From a checkpoint of a small transformer trained on Wikipedia: 5754 steps.
Each number is 500 + 50 x the weight over its row's rms, rounded and kept within 0 to 999. Layers, rows and columns count from 0. Numbers have three digits each. The size before them is the row's rms in percent of the matrix's.

# layer 2 MLP down (transposed), 256x64, rms 0.0875, rows 95-201, columns 0-63
108:512462557523462417518507525497525483481485533453498497490434502615479539440503505439570609512527622547549575514443421430421483528410577445569507569535530503458522481410532509550550479469483457
088:488548470438490486477549586435608481438577519495546491420496486557503521466444382447473375550553476483496582479459563475541387478480491495414490508450541526495470459517532584509583499487516485
110:459564482539522391521415455468471600505457484453528489438485507440426458544521515452466399457418604441549478493586570490516498429535486482548498570557524521478489452511549571548600464507536493
076:503538475491460422511433507565501521539473485493604387521409548469487553447604456553572491465519602482513536493484451489567516470492524421487466562518440474491436484570488519553399528399534455
085:531504479520496435523471517458443432489476475411535442455470590409476599501519557531481548482552496558503498467536507435523517456409510544448505491527567645598553496500537501395553551557546463
090:517463458524564472510471489518507594583504496476536503457471435409437537402488477550491536550524494547511446477508636572494453464470466556431479425507402540468501520504430572524478603419505568
101:467531497515482540496483467382502426502479528635522513561443581494522558511482384514466480562598556484534521490531521482443472519584475453500593511560499475375495449413514506457471478539552475
092:372486499397474530514531509465546460521535484518531525493486553618540505469537434491493643455572470489443491548529534464498520440544477451556512415463434481423437503569526529523471514502381470
128:540480491449582550444457595564517539587528470422381585529466514493532440462502537418469423536511461549445538410507429493556451483546503450477469485502554547529606533461508562522532486438537511
090:490463434497518466450550532393463534441521510455450428548469452599603443535465517450498455489509494466460461507430526467554545488404579571520521563572487564456535486504524474511396613534493545
111:401502546544494435455446559553496582614431542476492521468613457515605462505486489458446514468532585496460529550448456512525410594458520536438510505513499498444464502459512548528459609463503464
092:570413426488516526546604516506521532539558532456493536460481505534382515504424472556587495481539474526610562505492544479582524579534468606479492516505430459433493535457441468554441422482474479
086:504404462520509571515396428520524465534472434537530539554547446516539518527547556493526473513581512396500473526542560454414477493428489445524468485479514612544495493514499418445408621524550537
086:542493512482488585492525514495585512485486551477483489524500567531343459636555510512502535405584488448533434529588512516510440548464522490596493466481503381471470543471431478544478479449477531
086:520491492447482449574424436480481483467533517544506495454478517490512520546486567544496472603501508460418519372518508433512551392597451495489486518471538490467524561614556522446501615436544425
096:436511552534506491497463502554478560462506495464590460526426475531502581475596489491525476492534460608532404533485538446625427473420539492525476563593476529509477568522474391421506435483531500
104:489531417611502525584528563505509457560548462566493596445461483510455416429474510551438531529440484457478510500533516511432503384422478542502527568591483444413453535498598516533509515521453496
092:465560508507471541607433555446481524425512495511494499440550495550486546579419487580487494486505493509502438539525631471455513607528513506466576481454505471432453484489520377455484462509614434
139:545518589416543611488430505461491609546484489492490501531519442535438554521488600433504515429424551508462479510563494413467487529477454551434519392551436461499579539483555465569455500491504471
094:556425507514562594513581510493502465533506578492498524471500452503519458491501405511436512559407492430544458490588564428555462472453551428485578530535462380495590496534496568593474485525480458
107:563461414565548552513508439510443600493493441486497574496501520482435473514532443463494449382516547536527442500540593508543593453553429577466476541405446468557512527529546443497436488508567555
089:466486491529455462481491494576573499490603389443566554410524415498519418442471513484564556469480514575462537554457537423474547442445573535518551525578505602507567450486541429487513517469506530
089:412487440490538552393491459582495515457492518465463439474460571496471581526518468627501484581397522498449494488491533494457491606514595514502532486415463445493472532545505495566376510523483475
104:487573422567429446550499428507461581516558473553503521513450472409507502637543521542433539491556481541507536517420417508505644505468514495487544393451508546461496450488499457449473505520486465
091:514485541572515478576509562528542577465588486506593552466603561506420483409434467460584480538534441460494488525544487488421579520465507445514488479532511414441517541512393497530485562487529410
111:522515524534532538506485516454473518469553473566504514575558491546522431483582500451452497555386429520340532462452456617513561419565442473453466475500511523527478427484479602497501556483461524
108:500481563549528374462478415528446460563398491485509494543596514435470531596508497522520490541488552520441503436482492500472516414458583477475407477552469548494602575473492507490465498490622512
093:440520460444476451525595493541540528407521486409489461452490544597612504507541462459445495496520462518537575399453482543538426527446417513536487480486560511506538498431513566493515527393598535
089:478473529527507527523483491401458451540452554562515469509544481544548457435597507370472538518482535461469505487533542433499392477462430583584462585505597399552529495543475535487461522437526541
105:468423537541484496437517552481542426571461582484432511448502561450456592594576540474477585553494468417471466559535431489525437405486552437524543498497493513463452554457545562506429426477539494
100:520592430438525486438528495495525482482550524503437496525490514488458543494399521488518594527541383427504469455498519553454480591596504577449564558595491518470472625458535517426506530441520506
084:474505609463622516508492482487543423508519533426555494363496539528475514463478489507497480478409516433518552532476506434536474483518488538419543534563599446464635502448561439554497464484474508
097:537487502460495541446496471500492580495512465554534585466493577492549483467429427553533557444587544510492539418450535510430465594365509405497530461576491587524456527458453514506505508466503608
108:472590568556528446541509481503574500470627403510503497459499549474488394460516557490534522571390428482456601477527524424511534473503554436550435493510473520551511493538485438535522538537440419
095:573468557510459572443550576444564422407510590475540492482467451530569533446457422525534537499513458497438587487511500523498493577526440490495471635477516471482434465517539492481604476503408459
102:462549494494454592474523543549510566464517452595477507509550445536513531535442594397504539457450460506482554493564526488504391561492540457494412489497391434426475483362515453530478475526506509
111:583541507448423531472414543476531635501520507372528513533460561490531522451475498594486551516491549589465544452465476553522518421492558545577506541424441479487415456491476419452492522470508530
074:434478519428524577563467474441472411446594564551493534486491449472523628466468514423515507486431510491565558448438474511530526512546557499380470446526535440511472528581554503536413546470508550
092:545428374498559579508506471464467543463458503543561551501557464472499632544460469463584508596462544480544543487433554440425528459469564425541549452572487538503433522505467449547521469483459473
138:491541482493498511559422505422503477505544492500469555525416522546386548478587504494522392471427513509540530459545433570539508591495515495390472564469520424442615475479518520486586515493463422
100:519454497517448522530477564500465518438544499492565557493506576454610489495558628544535515496516400497574509521520436444579427456620453470446458485468473486457552510505454517462483527465436383
095:419456437534532506501498595533536419490581449513498552456535403585431436462462442490443494492499407520529626565548521471548519518478464507498555542486535521496463447546496451501445535389575480
094:431449545432485622481513456495520575465395495507575519510511460406477527552543513518578488613466492550568456539459485476494494544509537530477462492497494535618472480393488389508446515485440499
090:528423526570511463495471505520487444473449455574419458501487521521512488556500521509384517445484487568544459585525579541408492493509508565539476588592495535473448415432562495495499403524564602
094:518432487508467493549564585470497414463517457462503493400545495542538509517477497511561440490559416422499411508496495552517598461490442530512461654416584489410505485547466531452439541504483495
083:486517516537506474544500557500557493480531470455470531493430519420554402454589453451539572480562379499450549574503527445469520500521543438489631599423467591518491432566507495510460452522489489
095:472455504490556546535468460439493553515630417615470543489527443536459554482433519531494463524406483493430524440494538463479502493533465525430495444469537531501549539537539575490514536648465401
093:575485413506559487533505472461490512537536507550362477529570576490468452528514520520525641503572465428514510542504518412539508500435447563485453561468508537543506480587472568447435414449466473
101:561556510434407486486464453463423504486435427505495525591490602493500544497456490415501516597541499558518439503502517536604553574521432447564529441550560412491550475500554499423429501495531477
086:476446447471400523460483453563523509519478479483518542519394523454494502590532477535428539460566540605504503482395485544523475484599424446605544485523462471555497538546443491520570523549508608
098:501478569477495456478535644527628430495537601533550468531550467472477457421462466443560508531468477511499493510560578437473495456545505526501404490512426447519435600592455485540492507480481475
093:576587532443414506510466513544524458539511542479512505402530436469542636484453459405537522490497502478443505502459555415552521429427470539528432539613428579536508524499498423501546507490535486
100:429553419475557600523481521434495488451458514439515579525521541650432495553520439450531531511652564547444507529510524446485474489536532497550506518459494579508413508471540491502414503482509480
090:528603468576477569488466511458468540484496522472530537453515410501622612456474496465508383557451514541574477394445527529505450552458461453438527514514487443484509475494476511511545558549616486
087:541454553493424460501498510427456496466480506534535505514552455500573517399492459542431547499541467602553453533514529478481531468505466516500390598553391564484465584599501477505573515553422573
094:440510421534439482503431491525511581517486489569425554487510498410564494606504507549596506518462487526540387481475587567510552414490480583431500550532470432440466543519501551428476497518581506
093:426502501535572589459541431557467472525521520479508472570459409578369583540574499532530483453424516500543572493576541527534481480500569496413491433491531573501443457513473421525553436475500528
097:516623508489528562465514536505464460630425484507587496419465506543498460448505488508460533492461456502453529485468519515463392592484554522494478499487433551344499495505571522554503543493546406
116:536522546412518441516503544527531478597622512485503439522514549393534491517496523511525591505460464452488496519464513485428442535447572520630514522416491423396533469493494416565487538460463531
112:491557539432383530518492457517559551513577480496455507392502535515453480553441476495501516458435452417610598574491521513584553469463455498520560483491444559407472487515447482496546469517405455
090:465454532457506510452492486472443491593331468470531597486544468586486565446492451550505482538432541493514563558509567546438496484526486531473548550520549500449535442408446578529569441550493536
082:451483465462411457451519490402557558513476513475556539484513519454491518542462482413535506488467516439618485509438499521454627606437496468485528520534488459573486517536636554486508486511481391
105:461446466473416480471530505398510507447475512560521580596605524406536476544425517528476601415456471516540501536451455477481513502466553451472499465534553596448474528548546478502483487413603521
099:568468572472448467508526524551533423503529550489530525554497428410492556477495434360477511476441473545577464540437531469501458426440516562469475586478490402481517495635449495450562501496519512
098:376477573493477448506497516443524552459493561493569524501472481459481559453489523585525535493417583395523550503543468422473573528567466474563448565422520561520446490501491594455521425461505420
116:568518456582516543552574478520482435532484462455488470503508533581469457389581573520556401439462535424533488491437501582502521581515386513475505547452513489537431501429525519461435501544561441
114:501501413611564543516466557468454477509464471506517575386419547513441578517497450519470495452510510540417484441549555518500531544511427610436553548463541499503572534462510423509529456514596549
085:475549584568446497490522485465492403387413548498505473497541511604491575469473470535484495460501487472511492549453499496482549465568544500549524478556448538524409417549508505478582451357546576
096:465492423485510571612431575432559585498509498522487523491501520543487533459515512558554505458534521492418506461497425434457594523497568496505484594494520519441494521365449550606554444526445490
107:498484479442503413522536484528447527488581500592453418540461531516526454561450509467441543486435548502556464455473483445412499539485430426616542624448525599455559439477445523490468498476512544
116:395535536483460576474504507562531493559451485384521455425508511482435422568485519539546555440532585491516440442550560505517513532527480577444482562472371516439461542518455549542494478492450587
102:434381434496486518488491568530395502463579492460453546492354512492569565540523506504440486559485554524597482571493513485502462529557441512488518479424539485415452570523493517544456528466470588
099:612472449480437546491499466460500426546548482524490428466433520476613505467488533558494558491563372613513553489499477487440618457478520539506489442528505489547521627499490531487551493520437511
081:519579524452530474501468439413503408539451485520525451485495461547605560526520546553478529522558496548485469476498490589463485522510555517468457472611489486475448491497380569477507553556667491
093:440543537611504513501458475580438505422535502481492417457467452411596382442561557473475460485519553539416494577536456520551509559500452493528551527572483521517397491524516517569550536477489545
092:565555495623549457533511517552507540436495565513510445468489445555437553402521556525461547549574444479524488527515420533439486546491450424492412564509419519609444500522496428518435540471484448
091:470409443434490604518472442505506544537479479555593544512435476421539509457486490567518525575444459501492551462452548554490485621491503406597544406523497503565445454443446505523525557479526540
143:459435453545483473460482536437513518407495572546558520535493530508468567445448367534481495427481498518437607467474501566486603522558477474533494518566526572505524480643550425493516491470446490
112:417487604447550479495481436519498550586482515588437438504450543533502494552546424472485541516528540427383489447610484541546516518437455476569485556521513460439505443502520580524527452422515570
093:538428494597486486501456496499464485464501435503542523564456556476479426556459417553535478395489539479549440563501506504547539467501479453549526478481397602486491489608417473507496623449575460
092:478437420507520456502461520495464575551530572441504456417529464559513552459512416474483423545390470511503549481580553478552546525493541565455498449479463445492554546595573456516429523617448479
089:398517406497489500669414502477487447490427538505533457549460594513525459601512498515405523487531483552522568479409521574529547534550504550541555522558535523501445474476457466465547506504514533
118:477491472497530528454539437460438503523506493528498429543547565447599559617548415419454483506523474506480461503522553490468560511619553560606506403549505481498500474496598471542469430556495440
078:565633468483476529542495423491423569519437499540535536596413463434494584499503473565506482629441400476486463476497480524457441563551477530513529567533499542487449521573486533504506521482484416
085:536474594478504533500471488440414506480475503568535514536399534394486617489486544467449453480508425555563445473419552485524469496475554486468589509406491544517424506501511445423457529613518516
105:583459549523512551418538407514541481557502470441482499509523414570453550516503386496549463459512467409457483586515514534441535479460539490475580405524490597467483475551543540500475590478402486
090:585475465569533538501468395437392503475509504487493472507547505529521534445535521412474389545507487490542518523542470475500493477431465665501549548503478542382481504437463577510543468506517576
095:468514516504516477452593516539475538587567450475422455445510499449581452447516504408420407620408507495460478493592445497561517525503455533506518531619535559485460495499574493504456465526520450
115:494485562494622486429435530466449467521571497491540460587553500623552511438538466528507475441488604491538507480561478525493530431510492482452524476417451454564413492460526462630461448503507459
098:428417500484466542572535519538511450511542488569435577442394521512425462559567506488481426519551435512508504505501457455469453431510514490493552584524475469506538491515653470545451419550533590
105:492503445512428516480486513516536456416482454484467572460503459581468480463548515439469400407484524583518495486476605574518602483557495518402590511477516468545520424397543512537446569530515463
097:535441478436522531609445556512562493509612432576573498440506495510467458445499524542552527439474385537519565529397518486464437570500521536465552496565493506552502555504464468520540484532374522
098:632458453451534523501459452529494465546556475494542513477473413531553457499513564507606665493505472494531556450467448500507526548469470469524424502448529524520517541400488444489454478489369518
087:559442589602447484583399534490488500538493461506572461525509460483487541464481461511508519502472577525500459486497541388531497419550466429463487565583436481490408540610478543456510537583543537
088:500452534597481545502497481404484589458425487498488479553521518575544463412516484634512553475535461568527532545543444457499516449476486451519402496541458457467390530530509515528496643521491480
110:546482457469567519491467411503482528415445531543471512419572479497514520516531474600527519510450447487386541559500673500489546477567549531545461478550517528531484496455534405411483530455447524
119:428434585523542513412564531406469507535449556507572569567486496472434486560478535491410569503529469480645512501555454536482475575455537481529489480420524482491529397464474461407489514507498476
107:509480564499597442464527543541556515456395574473609426489495586433533452480393576484509451514515490516508538530465482505598474445532411427472555497421493511520541441478450480498525467534543425
105:559556546454399496503451569490543528471515522477450492542584517543406454517575485482513484462492566546471496545638501471538472491556562472475518510454453453436425571447450459514477514471559356
091:465423440474451558473504428566510502532521448517549490529443521500504450528525492585449556580406606524451592494503531440477503492511510408586451455499426555437447513607475509453527545559504433
111:530491526493492541420514491476454611496551458560430526542527489469495485496516529540416461515452495606460447488414534527583537504481438402483503506531522356528599428504506485506505521404444431
086:580474405478478435472446529575460614429545524464487494529494431450531508459483620468580433513551560543478491489440446507514523466455505478526435505515427541535568550428527591453489492571444549
089:489427569544451488589434524529462489542551593622501493523583476505445451466515430490547477523414473567507559519381476504566594514513480552495450499501405453523425513493472555514534447501448483
103:450434474481542498569454480510508526519500497470484562481569542523538586501486511565545524562517541552442529521462575317457486463470432516456565477491502488455514510456575550450397395460447553
104:490521554583519528520540509379541552516453493461518539557450520449529532467518551464485452429414527496476495430467382412513400525506565428584568434559511564519444510478430544486510486523552552
095:561509483496517460490598460458478470492495433573528512502528528541476502492538480464429560552406599452475521565581472542500469503513549476524510488475527546535447452562359560628492439536403546
094:513503448397568550439539522459409569491486530525442446499554494461574521431525439451474516548490497366482484529429444560528578531486579603497524485438520423544480507584495505470453542559507521
# layer 2 MLP up, 256x64, rms 0.0879, rows 96-202, columns 0-63
094:525444539452449504522501455588524494516404400582457495498477452494605501473480599502550435482543416481531516534433482527493597489542456467479477398551512503414469438426565462519489421549469514
105:501510540510478497489506458487477423590454473585459482510495588445622500561431556560508592544521485503426428396511479423508470503394484451444550475511517564505503561530586444491526461431518535
087:614449540462570499462400471477485450558495490580562553389530495447433424484518533509541544476406450392462559495544620462557490477530466540502484458564474529508511533505503489440544490563507507
089:398523451496510607511494475502517472557411519602442600481488437583518460563516493526445458556452498419530570523558474581462457466582495445504574497515525370507493466505527482543479477483542535
099:421560485438525528498525481481511432485447490560452491501464575551555507538542518408530458486506473489503556544445454374518571578484468430582500551514627405549514461546524417460479432499505450
106:543511406571439501513496553588516547486637441429444426425527507487521491487423563472563527463455475533460466519426455461534502519424508495523447483495560498586500513600475432549535539423455473
085:455508472533502510464542496562487511522491509558483528459638533503470571579482518561514497477535513434486464522515505436463556498396577474464581526457540447461481509426563502591403457380588447
108:540527579502483520494464449495495506560464453484492552571418480471382480523476600450551524441502487401472441400519506511534538505546480365446551445433549524533569518520456505558462538536579450
099:473544501487556547538542454558526460488531449453476575371546483458501479486454464493493557561442578475520531464478465513391503545580494369481552444491489497537542487455371530520545460606484491
108:523496599411458506491471524454427403586396587544474477571461553470531546530483436513500510515524593476532541550540488507496470464490525453483473633427506540464530431489542536404485424511519516
088:419477598474493451456475525525463515538442476448512452481504462562573459513511558476530483579407502457505571521518421537519549459535564407482387432489583465502419502436581461561538532509475577
087:457440495535453651469485530458553488503477484553532543498457419449466543504550528500621518529464507421554545531532527556416515435543501497454574520489438549463485519399462426614507486546537502
088:529538470508492432502477446482440444472548472527521545452517484478582477392455486492539461570436441610521531475426441424499580499549425454448502563481521625487509477576598548455547529548488491
086:463494623453505502538496466501450486498417471517590521538555516453517518526513541477591560549421466487485515574479561513441502409447541563442501546413487510424533481392472473482558547572555407
098:469480555511513526525612495571497398566507430462423443517503614521493476386419590486509547529559527432483502505533452514466553518449523426458543416474544553518505478524516532501485581500451584
092:486577516449445436506400499464532491482510460485531502495497494476505518466560480452433492608444578394622593590490497535533616435474459528522457536549464512512569524512533432505527489552430530
089:426545471420493472474553475505443537611449503470539481630529472514501562462577495480551454508510567473543513541403438527545572423547486535543488502500537491422554577513483616469493540471421533
126:563525633444526477467474486470398489569511442565485454524592464557545456531490556457506493443460527435505458493480466434507513488472552573580526491535455395447450529561576436456592536459490517
100:492573447465463498446476465568560521470501400408463454440477451477543554468516495504506523524561581560508496559481502545524568496530431429502462468494418634486469559476486441490551627544423517
112:463535581499531493520367537435578532503420576420502416431550470398503551523492510492553533534524540406558513410518531549431522504422526509450494532466490513514501502576523460496455538464591457
097:467572532439536525550470494427427458526449578590472482535519515574458609574521472563483464553536522380517435421506457601507471584572468472465486497454488425440469494482446553501519529528473500
100:561471574457554427560407491418466473490561481526479475462552476471471456466463557477529515540567461492588543468522465520481524425530418552425533526591522599466567443429505558457602482481547537
097:471517523474541540435499496542470416530438415451464471611548524536535509438536513538566458562488527444469415526468517498564359539401549473476517567479425578508515568491525514454545576499535453
090:428482444469483442476566499502476518484425475525452445522492521451574561470578563532469450573477503510458546625447462500488571489451477546525505668459540508537498554478525510481444415500396475
105:501539517560480493438494424542438522471518513439492466428514513476528579540468497501479452430590535437606411550491470443513435610395437459558486530499549487487507571591436450482471489524555567
113:649464485601521439479464501348555552474524491518535538543416546508416489500460466500510455471428504476455525481537554494531560508608523561460478580436543534481525448455499493529466456486510436
098:542475444544567438576466479429497481485394504559455573517433521423561413486548457556544512467432460433537431485619521496510500439595583461479492542542494535450534459509512446477468504559439521
088:509502415478518529396515427594490525477594502387512535495475514450406470454486577489497464558541525538514460520467445488521460545472495480493605518445512645495549555477574534553487535504421459
106:480480450419511511465517472583490463629523573574429542446524466448523493572534515522407488548453560532593499506540491556479504474442498501524613522483486508477436508558586475588433453538432447
102:470511469482488509518443544480470492540495583540415472521553484446589456566473485526568509487490526404581511564542393529515507421450513515480415525483539477374505572431498473615474456454526432
095:565462393528532545467457500578615578446547434483468463472441489388505543511547444524533456514506395482480481583519605479556505559489538503479414577478521560502547507534467499524437514565505510
099:461440510444601523568520501441553555547444465579498576515541427537556582466502556448502444645428596440537542457489472461484527557476508508445524496521518483498496409475524514438537418517517468
100:407516550469482464484521546539502481516411405536467594517528487469540507509551519501469494506411524588521534582468553420498568404502488535507544543586403516428525521399553501462513551588472457
105:345592507481506486562465462581454492539425548498491582473421521462449526587495574429488453561488512458509484587554449452570493452524543456547534427472514552437552481504519429507456464513500534
099:443494488461504493596411475496496492491424557530437557570478525373477583481459485509426535600504437462546503561494438438520506460530465488528570527527489548502576461649535486514492426537506504
116:466510527496396436501510437436443515499540524595491427585488494497481575516580538534465436508522574473537503555519447531568535614499464517526453433449465423562594464565492486567417541536473525
082:576484488552583506442479544507509568496478566487519473473471557445494573463450549532518446584516450441403442561498650578399440493484568554463486519441514523459531552491469518571430507512519474
089:457582575445589472548446560523555544433573387539477441517480531432396410511515420488487504433470503482583487560520484561489516566602489515509532517472498533549508570473441446536452511535526498
106:481502403555522511505508519448437485588524485524467475538585498555416538424524499439484406482449552477544494425388495562505517602484520518401527495454438416487553539495500562477567552496516415
099:555449476478375546449514462611470551487525458457473482480578464510505539582512410453501463486534601581470468549573494504492460604466487489455453515507523545541539533583459483545455493545424590
097:486509511465510401417478584520476504585452458424589569510514484527500518438497532520545474543469522513539485506471630562442561423467447447545511489442513429464534526432429560513555569531435418
099:508518489528528393481439559503461463552519523512486477491538517548476377375498573513432488414514548480484524475569510492451431451538483486503421510462496460460543556582526580472639559513535447
086:451513481402579501538532518480543548536474544405561497515455517483516528445512465527609536462494525442565523472466342444545549542472510439442522526427473464450494556553474457537550603448451462
095:548489535529474481471400407493484585501524464497575477531515562490492520418453516470548506512510560608545447497419508404508450463497478552453515414545428480601521464461499472447553543443623483
084:547506567467481469454505510489432495546444482516558523498627425575433584551452527514428456480461625529554507497466517558433484558490441520528468458611464409506492507438460597498522528522527466
094:479523520510478494480517524600558463487383525482443463502524516479506594544532577489571584511597496487466491594513523491463472399507643527516452552513521489470517473414536511515396478438470566
086:464479526518421529488524544565483458455423464466595534452457488518541552433506485457473388440427535558511568441490500601482513456504532465487458470564463515549465565407549452564570532590445565
111:490436572511459498487535554518594565473533550513514389458510500489412530513442452547497531427502466525593527573476564537414491564503524591497504500530508473467501473380512452455568492385570477
097:552470554554637529533493518411469518511498522494505464509590530519490457438492575490561509519446523436524497462565534431500485560463646537448522607475489535483497476514544511489435469494504358
100:406532468479479408487442493542493490503488445583447535446551485494506543497508533403531548584481499546520494547457356516529561544465477579559429564542494586502595453526542446421482501556492532
098:465504518442485500436479484446519476542509451589558474489482541602521518590515499488459392528542436508401485513531424541456498443522386468506545440461574459446570558456511486480518568580557586
087:526516512505428376439506516432490576522474486428444540456619547515495595482474491571563535532541578503499444489504561513563562458456581501490458517516419421499463396458533545483514506543570502
099:460380501459524454505532454552503472552482468519452461554432572503411444515555443512478567497547523486407559631512490437579445493544520592525483509417487617518477494526477477494455479496422509
092:417536467474566554500552511527569488566526477441463513451491528530459521594550519474537479460462520410450533547498491505492475512490532508490563430492584394464519389425481520500425489394605411
095:572443549442582547487512545502518489497458463488493394467473459579442561444502472482451522445548522494453577493550432453468472606464506471539469507449562562577539457481492384552571544486397491
100:489610572465478528476495401575547407496482489482525480517453462493619526551467496596497516545544422604524453432499541536482527581545526469491497516466499515505435519523553432384451553504472444
097:520418530597527419486479465508490416465666466473440442447509471443492464518506515479579453429564459588491588476529491438504567426520494502522531496445518541602453520531507456513446499466467530
108:536521487436444620494509482528519560536547403390512509423472506487566570410505524498509542545428453456529417490465500525464513490495525542560449503514563409501538574438425452512558560582532546
111:471530568469516536531403495567562558530461431536462540534481461486455467484524531524473532442497536424573485472551481516507654478528436407496515441568407513488499504414509480547562564584418497
100:536558458520512512510521479528589485434682472532446418512531511456503518503493498525523499470543443507560425506440460450558448541461433544486537503506516534551488558577544447451431589387550472
095:549470551489483597455445524510574563523481426418527554515483556512444457573426518473505436452524398514505430365557537600424498498538475490455513499528528429449515544441562541559526507500541500
102:411479436576514529542571495586557578487477488450443531502488454445543462521498538602605443503522452410488562567393478541512421427462549482513528546505467406484525510466476465465531503424518483
103:422453499569473456515563520499566537461447461562499477605401497499527543500586466518491518500470535425561478466529503557499546432575575481426480522492476423438576438495557467611427457465557525
100:522495536465496534528541451516499421511561463512464534504481420454469446485543512479540482498487574449506433550570573567450531499590563616603433550592457485415431508554483486414484521541421473
119:502516562455548494472513505559512398567536495443494390496472519550543558512504479498481476499506643532433442451492513554366540545511588553518497521590523470537453511407512476458488499488403554
112:499478497420492474522476439419471557606464499510528425564427546540540516523546485524522466546492469532451439576397599460517482474495511514536448570503432512601489515624562449461567568496528478
098:484450432507594504511467561520517584546476445436436468564390473441529446467562491493536507505530488504562483470527509446524472527441392570433558550476498514400593525474514507526429536598520428
098:523489348445520525488499471373445548502543504523477514576576537459556546451536456530456464504456474577489454547510512428556554515525483601536527579549470521500528526604559471447483518487446421
102:557444572547439561520579525482409545465446512436426438520541475493557514523468632502391419584403502510467481467531506501485478460491452477462486446564523565511482527505568444441522563548480536
116:549510607471487499504527490514551519608591495431517500535487556444473449491530568425582507372497498481546412501508450554457481480514530559493480521473454447480467555460422545524583590451414540
107:516524486539563539412550546487553485550385434510542442538547484451605501509495511550495491484472472484541510475510386538403499482421522491585490463393460448461552467387552559528489550520510445
100:518469528511549599575499531452437507561471512550512528457547462531554617451461504572383562543461509519513454403594467529395556539519555431522465460490478468488557537390502468505504467467494492
093:371490425514500533508545506606484514491492530495449612498490528403566496457550462403495409490473499511467504536517496416520449491553478438562594475445513480598526529489517433532463459499447412
075:482446539353483435538546468465486562439535487553489531577556521484505552517493436593544519459519415428545557468467509473500528499537505572545487476435478483505599523502503513344453439517540455
088:457473513514425505379529421489496527526477436514477510453511513495538474410521484359563473466423483406497518504532507453467642502479513584573515515522571456551509471528456562487514432533471575
087:444445630483629546593445523460518530503574461510524549484546419451421523439499510440553489446520558409493475488480528411430556523506536581525548481475529542519491510477491420481486514534442443
118:459496444468529390424461466402481617547469507612580438604423535491459538541448421471537463476471491527491493500478532538446563440492517559524469541547524509586512535554477478468462501485459572
106:471491503498529477517516484482426474448508582683544530532535545496441509605459482529497492475454559541494473506439501501473504555554470493513472484504564511548489427535588411392531480363526490
106:487504437514590460500605423448425495516458499447525498452528434492493543544503487598526450653470516442482580558443494461484500540442546538580521451503525510548538571538492519376514491541470501
092:551528490471556444498491446480463546525506414499435469462497509454488541470483559572435657555551503523567532504408389517556505457504497412492516517560486483492565492419494562436513436437447570
089:506420509496468555560460533484464510560538427443546558514546549512495394483497488476586568408497563517610518470591401573409559461463486475464457519528562485442562496558502471517505541549449459
122:592486525505514531509508570469371475601590481566532529459506489523414501485430432511467488454487505510524440494505522473454544540582423599556514504566427413509471511501580474424562511432463514
079:534388601463498475494404572539482454463508498473440452437519591455517509435504452489466486378552521520506592531513532465422551441582549506542536506443545595525505467462462514502566441506515552
096:470554424533531530406591476496499491492529539502436493456584468566536489428512491485580515545454577491439581533525437478481474459533526498518351405497475446505482425539514503509545430420471418
115:523486508507551497446453425497425487464596501575442387512539497456563497519526532540452490567520463575570529482449535432549581539563435547555475517549459500489519426549535513429449399571497579
092:407542457480498560460497468634567409454516481511548557502418520435519418552460514495479566547526511472473437476551485415525449573503563454515476495468539478532475493591580395480491533479482418
094:519514477511479504477458510494570451570475583519534563503564543477487505429504477404515557464553617467590512557479491575531507500530577469480406468500501472534486467538463399614492491405591443
115:524475451479576450535455513531474553529455521539478514488478470520575464522468471604450457553479428463494408641448585475535495421535505611600511535517538464564553465542500452480552436520472446
094:586483525437559418560443484434370444508499527455527600468481524428456532436463495546570596580432579508488475530488503500411528540504487452524461512536500484579565469507467505536513471515409461
099:519523530557508504497527472444418539536506547551446439524508588444577571517402491551425561527467512507531489554449411449506385505409519430516492464482462529477451555601538498427567457480448548
090:556519540530483518469545402477434500476408513471420534540479481510486466586475401527409529501485611470486491537578443478573453536557548457531479499446456494436522499544606523465436523446606474
099:515486476455451540376508536460558621416510525560533504527551477458525486482485493534551424562462568488551583516542507504497475557398527444396403502459540533536531529479435513508424516494467413
096:412591512386540491459578428480549536477470450467478456484491434546471507499508559465542417541530542435485543646429491531435463539431442548593579460507534498503540515437489457496487468507471486
088:483524474519492488542513466519473453518568583484485498403590471452476600484492494442556338468431459482471458464494455569545537611467435480503561488461578535453546514527437534487529417559496492
099:414506558543430517504561604515519463530632448484452497522437476516508516486443473463502389508538557475569469430485330493514518531499471439537514516441499511459501520519474541578575485559460512
102:554398569498471506544560533552478445589509504390489516570459486511432513546443535510409473506505562480560511532480506486575559428516570534519435528418566470490555366483438490509425476497519528
102:631452523434505438427498493454495508530461544550422499625406521449479543405506583510541572533514469439551506571382470510483524454462527556540469533496511513539572479482476548449502546488516455
114:498469461490511547552478532426488449455406526427564504462534535453533658496462513519603383543448463465486473517468506560597494470547512499523562568418470457455538480458485500560576442514513509
106:439511474606609383503564513507436493447474578545519474503563462468541560528546585518489409467459480448469451536557543500542459462535400546555476531467516484508516470548583416478496451442521451
110:381454620508458466503487512487513528491500555417503471459599439485484513424502488471507455498526514471495450498538447513443543482441533422456521493514591628503502527584447413494578612524498491
096:458497487533472513500537447483480443516483463534446527508485525582444409567502430547411539520476467548464498487567508431437508585644561504492494515484515464380433531611559443514470562439474488
094:543548467464528490399471547505438490554470383435466554421460523523521508537402514494461498487543520529448531442519542502456382527484491506473501471494506534438578526470511563459513680445511547
107:513483594493437578492526520477532485485527468541475425576427526420430344499494525509481517467439458497411395559503518511537481502524450507539491462527450516555512536586478479560572559606465476
098:469503502522483500411459584541433384519402547615483558489449553436569573442525493543500491440560540551476446579454550608452472419514453421493547512472494473515537496520502475523478462515542524
098:436531515499467558496505546498596487503489559396584506486472538483534518472432527458649425411535475575437472521440525433435487497472437492468500485579512510471564526508597449484505511438593480
103:479478491564585448536492535578555477460595474499485537458513429455497452507430512523520385469497413559531414442510587515455524495609455511436573530523549429492473443434477480547442572501551485
086:510557466436492502463465508498530515519529503363592465596486522488552526419456476552526492500515429562479499441356434519440534555473555477557462527447459437539564572474511555510565587487502526